From a checkpoint of a small transformer trained on Wikipedia: RMSNorm before each block.
Each number is 128 + 24 x the weight over its row's rms, rounded and kept within 0 to 255. Layers, rows and columns count from 0. Numbers have three digits each. The size before them is the row's rms in percent of the matrix's.

# q: layer 7 attention query, 160x160, rms 0.0869, rows 14-31,46-63,78-95,109-127,141-159, columns 80-159
# k: layer 7 attention key, 32x160, rms 0.0884, rows 13-31, columns 80-159
# v: layer 7 attention value, 32x160, rms 0.0748, rows 0-8, columns 80-159
# o: layer 7 attention output (transposed), 160x160, rms 0.0783, rows 0-8,32-40,64-72,96-103,128-135, columns 80-159
q109 103:153138140168121146118061146132104155145157138109137133134129132116122162150125124137118139123105132084185117159098150137164133179121129112149087091119118122111149151143156162112120145150121149098101161116128150144131129128105129129140105120
q141 124:156165126134132113122114167126103144116127156122154164111124127068143150103124161121141125162129138103175096161090156127145159157161148135133076107096112134140120108131141167109098125090139110110135153128138163174141112109113131142154106109
k13 078:081120095132129127099119085080128128150121141135145145160116125144131098120145154131121140145163105107123097094140087093118130150163140162146137144103139114087105125101103133113156104158131131146080104144147165161151140142157143135123089094
q14 082:077116129124161116118111135129180112132139119086147129144142126134158134132100130192119141121145131108128109119110156073159130077111099155107093099149153103171093134133109122129126096122144150113124134106125112151129123139120160104125170101
q46 080:116135152156138180131090141126127101117163129143112124103112128144160153129130122125148160158148102118097155140156129134114154107148093074127111140112142085128103137132128109128128157105134118102150105106128094154118110145115106110116157108
q78 085:137106141139142096096152096126147124114128153137105112114164107122126159136144128146121141135137094162113136123126096142077119116153168111145164148131139093099070160084147139159076146136154098112144165149092124157160145110148109128114152166
q110 107:145154124145120144123053137085122144126149150150080153112120098133172121130114087144113110113123126112163118092138134114164135160118114130136124134133123150152100105136118125107146107061145145092136097124116103115098132115106098084133143124
q142 087:123162107120138143125122137143147121146129103113092114106140141114147152155119075128100151153127131106122150084130139126181130123136102133089125140113095150097127105098130088098164091091155082124137106123105105133138159131117129084130160160
k14 097:122111140110119144127096096088173149142127121151158149152145119127135106129104207137125128111140112094115124126104142081176108132100128160159096112108126141139113115079079113133152080144122124126121128113176107109158147152160111144132103105
q15 093:163166113108130153178097184103132148125088111129105137159187108143146103116145199115164115135122134114146123119118155118148118150150092139144074144135156105136109147161138124101140150153132119095107110138134141128113085161112125121152075134
q47 090:173160138118096169122092164162126114085103099113123147079151157120106127137131121137163116136132110117181131151103147127129144121157135127136160127147087143105110169145164147129111130134159124116089103105113144177110139124097157107142115154
q79 090:130113127119132151146092176125114125108114161076145137123113110147152117156141113109143143102154126104109145132131143086177171128158095134115096112117131168145126105161136142086117132101108137126104088119132107156124134162141124169131117088
q111 127:163156119132127139148067161166119153099136102098153149137136156108149131139151095165145136161107124080181101137109147139169131143145078112131116133112129101107116165140140127082108105122132130109128103123141134166116112134069121120152103141
q143 110:177168125134090119152123186162104132096110124097148133122102149127121080140147093129174126158152116121177112140126124126123136142156121129130085094103098120097129127151127119129109139119110097113076121161165164122134119101096136131142086145
k15 090:142145121156135164119098136128108134167121130141119134115115146136118127153120151157152075129156089132136110136168123133188123135164120095143118145131130128110144162164103106133124163130118135158068147102116165176098139151109090148137115131
q16 089:120083116143173108118157126137115113146142159160117102153132096177130125128115115137111121113132133142095131124134094142057116156132160132121174145127164131140124111114122090139129117141096122070122112115102094105138145109153122145084172140
q48 124:123096111154142165103146134124143080139163150120132108142098113160104135151129085137119147137161131132114157145138116093127129099106157101097134138140137087148127156077148129158149118108122136116128097090118087117138118124105108167116192094
q80 169:126083166152170151118174077133095104140147130121096090141116104119130152157140105159118146103142164153076122127149086124081135117130132141106179133143107132112123140120155135138120122140101099123145122097100089124118143082154120128123177153
q112 121:127084118137156139131136104136156094144154125129136094131095142157152148134139082171118151135168146159101156137171096092102098107117167121125155119143132099152132145091132119138123104123134149124142100102100092102142099117121103158115182105
q144 150:115090126133156161135156092134157090146123101134129115124070141158137137139103067172123106118133140140091172115161121128112114115115114129095164106116159096123124127124141106162162103148134121167143119102125076109111129120141104135111191134
k16 093:118124144087109125125183155111157136106114147144136153093115125117157124127110103097129121139136116122144143108132131095119149145177132127130134135132133126137130095118091164152127128111124117141123162126112100141135135087136102090167182113
q17 066:133117091147080123142093138148151121104110111155149131120140141139138134131153136091102119148107113100103118155096148082162148118175134154126096130137122106141127135073149139098163126115123141139146126138106168108151144136105130120157129071
q49 083:120106144113138175117136114162160117131122118093139104141143186130112099140104127128133112168128148147122132126066135142125104123125128136124139124120109116098119164110123145148117084164140142146152150109097110096138164156137129177105109108
q81 084:123089158149155144084126139179109102131151186093141124112104122102108140170145088146155166108178099169148135157133105087095141136171119100150124151159146128141147110105107151121121074116132152112132107095088142177116155118161143157122162094
q113 094:129138152118119125115084126134160109123116158129157134132154160120115118114147142138128128156144139107142129123103161117163130086118122157130092108139142134131100122090117116146093082118122163145120142128146125122117160152118131203110092084
q145 096:119141159100091131101105105140133112124124139107144112107154098115109083128138152142174121128126112140146153109123146124174086109135107151128097116162129159129135138130166137143117127149155159142131150111118113107126166144148116186127130109
k17 146:147111119174137158092076137128145146158121131116153135131112171119101146140093104124103124151167106099152140134123141121182118156139136134137107115121099124100104150089120138109152090153133129131112146104135140148137133146109096177139105094
q18 107:128148146146099126121080157096161156111134111133099114140149105143157121125174140061154130125090120107131100115117157093170165106140105104130084149151144132146128147120148132150123174090142153128112111128113150121109140162120130112154137111
q50 100:150117135153095111127134129062156155144115121124101102151147095155109143106130156100103116127133119146138122096085129103150120154121138109128095159170170110142135167092134099121113142161114121082140151136110158067135103155137118152117117105
q82 097:159143111115135133141103130141176166133115120118139154130149128110153184127133141123105150139130111111138149157091167077201141104132119084103060103177153084152162141108141153117134125114128142092135113127085129143083148158134131121135119103
q114 105:116143128121112123137098157071168160173102114126118111130159119093103128074093152111107100137139134115136092147082139107168115150129129131138089126154116142125121135115133118118133163184119100126138161144120141080142118161128124133123091134
q146 112:127117147123100135125084149070148142152107125120128130143149094073122129091119156117135138126138103126119094139108133138170094169117139136169102155149149131132110126107125140137124139175121119146143133149136162088135167171163102140116101109
k18 147:101121105152140108109143102089142186193127118075098111142144115128119084112100176120117126131148104133133103109108119124125116142095120127129089131132166144099143139110104100064125136135114141092114141145115163096121113170152132132080093105
q19 108:117122127109100134143090179117161116111103118119128137142155123150114118135138155098165129127143150090137097155116171080174171100134091113139096150123146119164129127111130143081097169097167136100108088099138115139126133157107113142158109067
q51 113:105109139107113120120107115197103086123154126125157107115107150151102161159135101119127148113093121149127145183129155126147101073146118126135129109123096135156173119115136170172114125104152155139142116121140116151125139133119137142151126122
q83 099:109141128096121167105106164149137108146145134094132162135136149162080097113107133072112123116181097096156146123113115106137125107166111125113115121126114117136155131149110146095113139097158170120098148129126148152141166167126134126121105119
q115 135:103112137107109117124091109161107087111165146138152111137092154139108168164155095105139139113088128116151129200142144120146098118136119098142136097103100128147142115136123146159086126093134183137143128137141137138152160126108133137132122122
q147 121:105091136102115138127130128161126074143138165121197107138080133145097156146185099143134158136123117144127197179144136095120120101155125134122140107090109108146175095110125103179113094087115155135120156138151123145165106140091138149134148105
k19 091:152108147168168134102156070132091118159144144125115119139102110133084138152138109132125089090087094167112133142134125132131093122116132146097163141121112115136140131103158170111143104137127104112153122116123147099128147123137099130142117109
q20 097:075123092120143103144148096178108130175142161145142117100109141100145147100079111145173147141156135119087149127139089149131082182083113135129133104091090119111151118170106104155148142123127150140123149094136111107127132131162147128090138125
q52 119:096166077115140113131125149157126116135130121127152129129080131093110150099090105118134106138130057130136144146108142179156063138098110112143096115095120092139126088128137104158165121107145139093154174136111127141134107148110135109119139106
q84 071:145138117134129092079140109108161137125179171124128137109120109162117130138139113139142129120144126160118119122163123115081107125145132146108125122100122093154138120127097106159098142131118079113128180118150146109177117124114092168148113134
q116 121:093164088127130088120101151131149130150115129084150133116098146155110147114113123114099128115131050141156150182113135148102074116103118110142110131080115091149129085167139114156149110118144152117136172157133170132150141158112183087125118152
q148 129:110137085117134111130087144103138113150135124081119123134095124121135131137123124114134142118115056154167119169092127163146068105124127107132112114117127126163139096167128098152157108117156155091127144146127160117149135173133147096128125104
k20 119:093133093121109100126119134143145141117127110133149130149105137122068161110099093119127125117144099133154118161113138148136106108066126131100103146128080154159101142099129117142154165100133141116147118144131113126125104122132126133132092128
q21 074:142095132123125153150154124137106135147129131078109101102170090069147152096127148183145128124127103146104130160107137101140134150161112127122112098147149109092112100090112115109132147130131092094115099113136142158089103132119116171130133139
q53 134:144081118129137155149094168087127148146150134123074097131164086114132120134144133091127127128130087111130136107159102110167120156172132131140127112111126106103109088104130136118131118109150100110093122130097118151111104152126110092153122118
q85 088:139109125120122154144081159125123092142148147077085131133114176121127121160117133137154162095163121136147187166155156133161165090117137120120120104092130150143107143131125127132123095106104133105073098105121106148099151141155097156123127087
q117 135:116094104129122178160068146094141139142144128142095106151159102102123129131130132125103155123118112075149116153124114103169100156170121121158116132107132094151108116105117130106129133121162122090124104127119134144137121152099136095149094132
q149 116:152064145107167154149114171104163131150129131103099127125119114109129136158119129126124121121161114120101165098129115088151146174154111111130139133110116092132129109115127124104147126108125100113102109094091110106105095158115123150127132106
k21 110:158131157155143106132125135126120125163107137116115105067085112095116121116146074141148129143138124159151143111131119152151082132143147119124122143143126131105142107116111151128152135154112134126111182133142145122147101068124066120156126133
q22 081:105087165116122133106094147095115128133129148152096146149158145130133140118131155143132130118106131144201106144124143137116135147104126086161149139160130136135129097168100127096128131152109152130096133110123156127140133150121141131105113154
q54 166:076133128104149116093085118125129159130149150170080124140123131096103118145087138140160114113146079136150120114129081151121084149111109098166131151135158171123099104161104148120158137159095135152103103144088125122144154143147121120121098097
q86 081:088110116176106139114131158151173151138117112124119109151113091125150143140133088132150129133172138134177115113119092102161109178072142080130114096160139140162146131116108128091149123132124147116088100131055130153126141158128158101151118100
q118 148:116108147139149108099105114111102156138133164169069123145142125129129123155110126153156100143171078124148111120175085127113110192123096091166157161112175169113103141148123142114126147171069129146074114128116127119138141122149118132103103079
q150 143:115110139127177108109106115126115152131126156160092118127107124132100136155118131146167075131152109155130134107160073132120103179146123105161160128118163155115107120150122140101164128157072109132087130142100109130115154139154099118140106084
k22 133:082122105103125141116100125115119159126124128159097149142123139140124083137088153129139076123118113151137144104117099170134084142115127122158163124113154138121103119163115150117175115156077125140105122148132133108152146138163108115126094120
q23 091:119116113121159138146125138114088115117137137105159126154106135144122107139119146136148133125144150132090096131162107152091119114138115172122190103103126095140142145152083088073122159129117131165109121143162147075119131103118151124083115143
q55 119:141143112122110090154150088124125140118122089122155121135094068110138134115182164106125128136140121113090092129134086125114112145130154155150147150101117099117128168083127130119152153150097106153117109145164189095129124110150146124136082125
q87 094:104111135159099142163155104113114138161110128155120127107114130161103098126082154120111120072153165105103125124134105105146150174130140181125133127138132121140137114122151122084118154148093112085120139130107126108113119096172120130084132115
q119 124:143139084089102107127106120116121141133127121128165126147079096131115112114171128122115130105124097110091110120127103165151117108132162115127118151127118109134137105106115139122142149125122136147135097162153189139157161141106145074124103101
q151 115:118160129093103105125138107123140151129085094102138126152083118122119153126144118105150132119124113089113091131111086109128102125111126119141151150106118093117137152105124153115172161148124121134129111148144177134136148111165156094122090074
k23 116:142125136082146076140143126083158125115109136170136160137113084153105119146141171101135132112144109111118117134136101116109156172146117122138139186093124119135140155140090113129109173144102154171092136121116150089127125161146169120159047133
q24 129:119133146111087147139108155125150139098121122086115129109159141146150144132157130076125178131122144104143103133119163076202171065130123113106081152151148129138148117100145119133097125081158160115135089134139132136100133160134120146141133088
q56 092:138092116142155147129138140168136109119130141115145153098108133152128140114157112121137117110156110172142160142143112079130145121148144096106124162184152125176171097125112149096089135077139189135125111136091132141086157127165111150136149122
q88 082:142146149074134132121125183146150141104130097100116110155137137160151120139180107112129129104143157121170119147091125093173179093148141095112119184140156147158146120115137144127138133099158171126119061095090114186090133157128170101150118133
q120 107:121122152137135123122184135135143096120117166141185158098098142167168144114188112168152115149179183137114120128139120091069162141143129140099140123155124097182139115130141112108121104105095143120133135117162127134110130110095114140103182092
q152 107:143098123141111161082142096150160124144129158107161104117065116160137144144132096147118125121184153115110139136156126107133144148126130121094126096174148132157110140098151129137131134122092164118112129129110114116130125100107121131118162114
k24 105:126103104109185143111140098123165085127166154128134141112109140162126136147118132151140131096146059163106159147140127095156114125140106131110110118113114113117129101115121108114106072120110086146176118132128102156124132168136127116133171113
q25 094:147166122175114106097114128153136121113147122163124109118099143178098124122114137130134125102125099123137110127133155087130131108153130124155097185122143143144159197115162164145139139156125113130132109124121151140111129126127112183128122080
q57 128:169151149150108109140138170124139162124118138125136142096117109145143124110146135146135131097144116111150148165119144106140143118130106102135096135168151129163160126144165120099149116082092169101115090105119200143092145160126128121102113095
q89 083:172175108122101123126102149110161119092132102114126125100142138133136112142167150135122119185145158089154066095057159142173136125126117079111091120153123114111155140130136133143104111138150129139164142145087129111124130166068149120144116135
q121 110:188128129148132113128135150115105161127111119092144153106087107142152131106174111149131119141167119127118138133143145141129104121129104097126102110142143098135162120128134114114147109143077107106120141138148131116114111143111081134082134082
q153 122:169140101173169135158143146149087155111092119089109137090106119099149129118111120122181076132104089138136147135123132131137098145119096101113105140120143059137148155156121142117119119113125134088130141131121148141088093129126075134136132112
k25 117:144129158127131117129168145115147115165114168135135152109119134160130132098151117162141131100176113139148137130143129089140131147086116083130139104162129107141136132084137133119112114132053166121084094149140143127108124131184111138099150089
q26 084:160101139144109123146114178104152142082079130130119132078115137172171140111205121126145148086152128121155086121132151119154153123143147114113092138158154119137135097163114143124114146098138162112155100128103167116116147155145140118128156124
q58 108:125138097097156128165122181108167107115093119130111175157126128098099117117116145100148109134132140120118102146137157116126147114143136138135136180118127088136108102156110096127125163075160178132147069151113100109080130163151171095131136131
q90 095:138161127126116160165082167175105149110112094117130147129132141083129145131157093098105116147137153092144143174124122108176141097126116095141126139131130121150148114128128135122151144107171152100131092149078126174085122154113159117180132145
q122 110:146151083136125110173126180100172083117086094115132147149120123124109095128146132135127109160130135100083122127115188154139173103159149181098096117087100098117116123117144097120133136100155128119112108128152116136097102172126166085122125122
q154 143:164116115159110100165157133153086095096122115152115137189066113104104109147153131129137106128114166142084104145180130131102143123139135150139147142102116104110132131104146104103116153096123101120147110161158131104127111075123109118142150146
k26 112:123130086111136104107177123136088121119168165123135132144094108119136140093159133097152107138128113150118154176189105116084113152135115156108138125144112126109144136160124122099118133100104153167152140127089126119121157118125143121110121094
q27 084:162120178130167110128130128116062128144163158108114127130161098135120101155150125164167127127123139167167112140135139122089110127137091148106116114105147143129127135151165157132089115127113083090107118074103111169141122110178115141146089148
q59 114:141114158137145117123152148116104132109142145125140151130167105122169157108130153115149106110078115180131099119094148134090118079157090134133113140145115161155168153161127159153096129106139143129175169144124129120114099101138096123148133153
q91 072:127123113139111136163140129101131143150138145104108114101160123143134147121084172108110174121142142128112162125139154118185154163151103139131094127142101155124110087142120101092080089099120160118121114124177138142112115108135120114149121116
q123 134:155148144150150130169162142121085137110143144123125135165157101116170138081128155093092131114104121180135112121131140112133122066122075121123134111135134159141134103147121152143115142094155122132165169135134129142089098115146105128143138175
q155 130:155116159159166129146165096122089129127124162114133145094149105100129143113149159130130127116096100186127106143116166141109110114130081152126128130145149132144172136149144168131082103123132100150188180142110130117089094123119103128108120180
k27 116:116108170123136127156140102126137134110143111096142114147142112144198150116128142139132121153080152161139110069119125116140063095108114110124125101191149123155157147167151113149140094106161144141128114136154095111139127080130124148142150113
q28 081:155185112128120146155128140132104141125122100107113146134146126074089106109104156108132139140068134093123150135124187093172123109139148136138075146116085139124111126151147156157158098121166133112148115122112129101120142147117076096146096129
q60 120:126123172146109138143140132125094137135117135140108096109126126118083148145119123122147118152109144150159144148138163104136110120179131162149117122081079120113162132125166150156122083138121097111112197102119116123163104114098088127134129107
q92 083:149154093146098086106117148160130141147125101148137154154114104071062123129134103133115129169127125130163159154123139114088149125170130110116124151091086141138147107151139170122159128164164123154107155161112147173136110110107127112127117091
q124 128:144112142171118151134171148136095107129134150148126109107098098118084171122117109143133106135102123161139157169154138116123115116151138175135134133095102113104159118101145128178135095154138069135161191110149111110174085093114102113111160102
q156 113:119101141128111164113159119189104119129151143114151110110122138132060144162143116139126123113082092130135160166132133116130100143151103148141135129131102098129123138091153148162153085179144121146143160147113129158139144138143111084104122104
k28 117:122124166111137118132130145119143119172149093140095118121130135105156094161062139145115125146099116102183120145123131107118093131137131161130161093092117128077080120097150151167131109117139088080123126113127099167161095135129089113154147095
q29 089:166110134136169103096160098129091168126148178128105111125079115109101144113089143158153142100147111147108153126131121127107117175122160151139130117136117160126140133163124163155128125129100139136143159101103137092139115088143081164136124140
q61 121:139095160104157119126147110138089116118140171120116104134075139120087132140148147155152123075173129135094144177181101099142132146139143183138142132131090169115154141114153141140108129123090142169134126105141168100130145108142107158130135123
q93 079:171147105099121143129077165134147151127144179105157105093104143160153138169149149117157123121138105135141117126125154157162146137098110105125104126131127123163186156130127120134094141074139168117112112144115144114114135135136131190145128084
q125 115:137083109112150139097109084101101127136160168109132116183085111133096113132148134113149127075135111157110126154134102140157103133106172091139139153158110157122133111118106173152119137124099154170145149135133149104127169136163125155131116123
q157 126:147102122117110143104157084133094141141134149123131120140085113133077175116136150092128119072165102152116160137124122097158110132107136110159121122147101135148158120108121161167079126094078153155198151135132164076138150112120109131137128123
k29 113:127111160123131149105127105100157147142112174141121102119112132111084151109115170158126134127125125122106142162139147061153123148144153161143118127129107137166102127128097147119155099170113100174136124111139135106137140142156151143108134140
q30 084:122130104143148157118118142135109114134145142101083180152142157143085094149080103140085118135145092148109148178113146159129134129110113135142110104101127120107104112120067132143113121138114102104116127103138096153159144136137176117116084147
q62 130:089124093103126148172090117101140126151116137116149172163162143103104135096114167089107135136140135103121118155099131127146131094117109132128114107106111146133114083154052113139127124112157151144127154145140117122126113164139177129150070147
q94 088:056115120104134098124148064077117144121159106137154132142141139130158090116107140149113113175097158158120110096135135177083115129137070133123105094068099099096102144126101099146094120144145100163117162140138081119157102150093158114137106158
q126 111:077130096127127108133162070088148148102118149120178149145122126120122107119127161127111109111167132114096121107141111102087108135143134162112125125090063123162124095153056101097156127120122101146114172144147116100136105132144154153121095166
q158 113:090127111099121148137140116094165138133141147141155165170148120127136161091085162129115134117166121097110118116125123070113129129111126163121127128111103163146117109120091099118131138130108137142103167080132085115116097140159178139110091137
k30 117:144113129131109151185087147111112130127140126111141154180143087123122188096139162077112129119113151146156128135081143128159140126132140138134101114121138113127130076153135109106130108087159131093149156121128143122132096109138141086149102177
q31 093:138089119085115175139126145105121134116101118097096155136148134158156117129162116112120146104136124149150146159127114137187132129094155059130116114174170137150119104101122121096109098121115187106129125145143151106158151158122116132118134088
q63 125:111105118094120161108133112163146129157136114081113089099140188158166149122124123110094191101098105130147161149098142134169108107092156086133121098171136151156142093144119153187116105114119158139131146140127140151133135151124128152137163131
q95 090:127088142116150159098118140115132108134143144106122098120127126162150128151180074170103156072136138159115079139143132118093132151148148117104145116138159139159133123145142147133118124152081127098121090112133112148074125108109165127117184135
q127 129:155128120105093141128140108133101164151138116077139085104144157174186121095153132086090156110118145114146175098137150099155154091109139102123146086163164132144126114163135167140104119091145144122121125130133147126104111119129120139131160145
q159 109:120139133143115154135117095174109127143151146085137057086107148183168104139169109144100145091099158137158136086106128122146127102116164106112137087171138138150148168172137154157125096108128131117115127106152147142095151107133105137157178157
k31 119:138136127122108159116121111173116114144116130118167106111092162160174155124144135146116141101120108128132139112080146171148098117108173125107121092121122135145162112128127163196137119127096108122124143141140146116135146104154137130177148164
v0 105:123157099136126108141105125160133145092163176078112091079176136134096105156142095123121118121113115147156142119131112111174145127117150111087129155121132137094162136137152068115097140148165119127151102130108117114124143154158143132110156127
o0 095:113102168167149179106115091099121103170129125172152102137149170089116133145110137147132130139153164109166127153121118114129154114148157146081163136131114108125128163159089173156135126121127174134127127138121127120137136134113115129134140130
o32 107:114102119115149146122150130119132133172158114086143152160169128135156131122097172106129132150144151144150129128076129105124119150133112124169143118140127120130080102139084137085142110099062135142115156129121097142171113122135134115103166170
o64 103:145152118141091129127110127108143150115117154150157083101090149121111105175107103115135147113162117107147180139129133109151171130140166182145137130105142183149124121103123165138117122132089078145105138094180140133143146109117101139130231067
o96 100:154114132143126094139124143134135143152138167083129107099089125152125090120139148126068124148110089165118121142131168148135105116157110151141148129161115109101120107090129112119119110141129065125160125114069188088134128092165122130147138127
o128 116:182107095116113124144122122134114181142121150136142107129125112129149093124174121126089148131129102136127149118148109132114081130126107137152122090127135116091132171120105123133103110152100075074139138115155134122134151138151151163125104137
v1 106:096087108104108120164123126175123125104176140111138112168089166070168090106116114145140146141163156135103114161169128141158151096141127100117176101097140129120123120143059100133082116122136141155146141126139109127134117115157066129117103107
o1 099:072151172139135139098144156127121114153166152111154111099129120085104158131099181114141128135097151126106134147127114125120117136149090163163165150126108096113110175146122147129103175112133187109149101130163091137108152133135134110116187148
o33 090:150152159180117141136138133081138141137084125164129066144148084159146121152175128150142144166091141101131124078126102169103095160074130169144140138117139134139093150125115094102150128172108145115117166119147149140132128155106111092103124130
o65 097:132127166137157141115140170144144106145138155109141134108107106096108118158115121134148124120133147108088093152122115131078128119138125145147131147114117119129146143178131138116118134133140181089116112119114095128163162125145180128128113171
o97 106:147123109154145089148130118114114111118102113124105122129112128171147108120144133152163094193107146134175158111155122116133084136110090112143119139110158132108111142098135121121145159108126138123120118071109115081132148108112093165122092116
o129 108:169108089122157110115109090105135155107089117141121146137090140142139102153126144139132144144131094136143157110134126102130098123105117121093079114110152150111131145120146149142140125112131125131110120114104100123101154101126132168136110129
v2 104:151081101132122158172154145105113141111145118153163143105117122131103137094154086101152121171169119128098141117114099105101111156111156136120140085189100119137104095149135186076123098128142110123132125150113125136110111129132137100161116162
o2 093:111131125150118125112137109112147146103096182130143115153103126126134128145104121146141123096137123114121153082094115148179156135147154146112125122089115143139108145126141135166133112135086128164105183116132097101134127118093103160147096078
o34 094:137144163133124138135127153138125133136098140120119109077142140149102147125109122107123121126101154105164076158134130137184124117150101119150095114138124122111184163082112108153118136183122087119122169115108162108119118142149109156142095091
o66 097:152134145144124116117082130132131120096115168111107121142123106132142077130149112135152134099132128137169152121116116139162130134157161172151136121126155142114098177104151157164112125131114112128061141120139079111132127115096128128124142132
o98 109:119092158143144146103132092120148143153156112123122127140199140118131166140120156090165126097123188118130122140161110108124163131118092099136140138111130127130157153155071126120138115133124139111137136146144096135093116157172093165137117130
o130 115:100105151146138141112082151125119113132149097127068136139186120116156118127164136092168137138115197123129121127130147137107165163098111069150128126137147152130094136168122118103107136103156164110113098138171082142147100168165127145101137161
v3 102:145134145164156145108082158136109123092151137102135070165162125096120154139065112183189113131106132120115091136130157183139159152111109115156164119111107173126120120133139088156149118146155118156200113070136108105123113142167110123104122143
o3 096:107120095147126162113124072115178126149119094141148165149121127157114122097145129151117102162119090158101145138125110132148127103096137094113128128163109105119161121095089113121100115150134121149140162172144133137125111118122162123111172120
o35 099:174146105119115099126113111143132127117152136105156134129096103166115102142129115093111131126166125128127157107117127058135131092165154090107131123124133129162148076110129131121123084077144122129077137135129133143137117134079098164154156119
o67 109:130119114146163125122148166129137158165100119130157131124142123112123142114141120134133127163125099173080138136154142148113129145109149127139148105135141105148140128158085119134132173108128162100145122147132152134094143110158139096124097157
o99 084:162122110133082118152114159188108089149131117104100128103106111148151099131110105103086115138079082112123151137156168144190122103131074117131123104129150129140098116086151137068150143100137075130097116133138139132129122152175131139170134134
o131 109:206124095153136103144149161130094137164132122109094137100134126129180063107120140124118144136131140114120140153138148149083076095168115111107109127122191103110145186129134144125117115088127100137105146115169109130116106108206122179161091120
v4 097:113125145150142109148100152119094105161150101074147103151121145153146129124125096109155161130125113119108157141139134099117117089115117097143143139149107116115132122131124077145140135146157150113148170146153161121156162119084128131094125193
o4 086:118146128103141142130135164138113117112141150122138186144079102129088087137144139122132134110139134187114098141148114165102108170132124155138150153132122142127129128188088104121119147163105138174151089101129146167118114145138167114130134168
o36 097:137149167100104109111134163119157163103123117165099151091116137139131124121114171153127145133167143123159081086121138138144137161100126142117099156083149138115108131141131109105114156136146161182142122111121151106133079150111121109120127099
o68 115:123114131155143102122101103121137129113127156113151155145118100131091120109154116126171117140100117208128135140149118123106081133153129136166125126165176106131140150176078121127105131139115123131097122154130163120090139104159102147119120146
o100 081:179132147125121091149089129083097144145135117133103130083094132122129120164123152111117144089135098136138139138122174110137124138125129147123085109066133162128123114151140126103132106116142129118133107119140120119110090130137100110156157105
o132 106:147102115121130076132101104073128225105140101139139111083138109155136121128140150102103110146115137129088155112137135108135107151138127131147104113102117098145155135119131149082149129104144119115100095125102138115098110168171102075169122139
v5 104:123105114125155138115136168113142131135158108161116106113139135130153158090136120137145120114092113102119118139151098134130094137133139173144099100136105101160157177153103154192097177168104118098126162107139122098172094127129120133147127150
o5 092:121142114159129124080153100116170134134139148094179103130125134136121101155132114141110138141147116106146145106111136093191167091126111079098114153125119127105180116093106129139131103099125106124115122140073145115121139143121122145156152103
o37 112:167123111155094129113136100127093124120143145142162120174146150168108112113150105102107100185118105128127148140125151115108127101137121088111161117111166111145111097098130147118150107064145114124146128106143117148143137156121120131123152127
o69 095:050152139129149116157141087100156125121158127126126132146172103097138113115131169138138173079119172133135124141112119133124133166114102162139105157128130142124101150165107121174129139112106172110128118130116107145116118139167138134113118140
o101 098:146143119151126114142144127117128132144142096115123136135158117125139168121153156093147145179153115109107127174112129100045131146123166128139128102107154108162099106129140111076149128142118158120160145156148144126081105121107099113088177155
o133 115:120172141133136096177131116122115091103101165106134154136149131144153138108114149164157115102126153146139118136108105143057144182181147127131135117099134125150122137146129101127104113116104146130128165087171165095133142097109111087081142121
v6 105:114125141116128102118134115122095069124156119126174118071099170167128120116123121138102160134144137101135097134128085136129127104121138151064109083139143146107145154128148152111109138137127131115100166153123094108098156105124198127125106133
o6 089:107139107117108131133142155158157109121097179150110139109102111165098117153151144120112152101125122121070125150160125158101102157173137162185169115132095132121116109126096153103134146113110144113116135120112130128118122113116129142138145136
o38 109:137131130134116119119130164116137142161136118131110132158122140093144123124113159138137107072149107148139123164144135140109129160122124127163120129118126117132134113176116152091142194087125166150134091148171108088125146119136121123078187131
o70 110:116119170102139121133117129129125106136139126103140135129133110159091104172151119117139161090130159146108095180117111140128146089133095150121185142111145115092152131150125104137142121129112167108138157119092129152120119147136145128152065163
o102 105:112135116116136126092158155126121117139144137109130145125161147119166113107116137117146116105164153146173089160093122089111122137155118115156104132137173113138101130189096150158129178136101107117116144136152125084141123111097145156109196155
o134 107:120156128092168142139154121152127146113116097097118155114128141091138131110128116130131153140137131125186115108088133145137139150112104098098105105126139143154079124108154071141163110154127089112115155072108129126113133100094125133132120119
v7 093:114131141114094126156166106139079116108091112180149174170109161092131150125159108152109101114064150118135127138112205098131093097121167146168132069127147129139145127122127138140137147164164133135156151149155114124128128142148131148075101123
o7 094:150135129086098110134135167165144123128144133127108141101102091157151094125140101111136112154083103097129087147116127110142099110124112157132094157147130145115131171130134121139106145141127117173078129141095154101120142109091160112148157084
o39 103:178146139152147117117147157098161152130099157149113120134103127157139113099128143111145129138180127115128128087155105170153132148142136139122123120152127088078141145141098109129131143131125161139097124090139161109119092133127111117109096098
o71 090:193113139141126139154112164149117104136141152111160099117110106145114091127147134122144129096094154131148116150152128101111126077118113121129149168169144115109123159180135163141121107167112131126110151156135167120116159087149118160143105149
o103 095:153147109124092125116154156131159143112139151162138147121121115105145106106118138106110096146137165098147095066122119118108108125143140093135097126150120122119146080138158151168095098163152142141104116154142156161143085111135139119126152126
o135 095:128118091133100092095139136121163119105122107133104151193155133085104140123076122131111121171160095150103141099123125153097102142099116106092145138150116123152110103114144135127155173104143134078125115131145129191118108124140121125120156120
v8 092:110127122108131154148136150138128135120110077110135131127098117137100137111112147094183151153091140085129122122086128183137094094130131114114127125178133145107154154129151128140153134087132150177115139133127108169088153169135163112137147114
o8 098:141118171151189166153125126102114123149127125140132132132137129127128163099089104150127113150102125134148127163090151119138114126093114098120126129133126137112127154111119120161151084184145088132141159091121121123145160117120130146104097117
o40 096:185130132133098136136113164141080139119132137129159158166119115123129124131130122125100109083162126106126173162155136078132154124116111123099139104123107125160151124163141161121085125104110112118102110122114165103101105101109129198132136130
o72 086:190141124144109117095116192153156089055113110140135130087109126166102128120116156144149142112165148125187109116092121091141114155107135142157140176146133124108127127101148144131121177140150121106143143111117156060169111108103111130123149095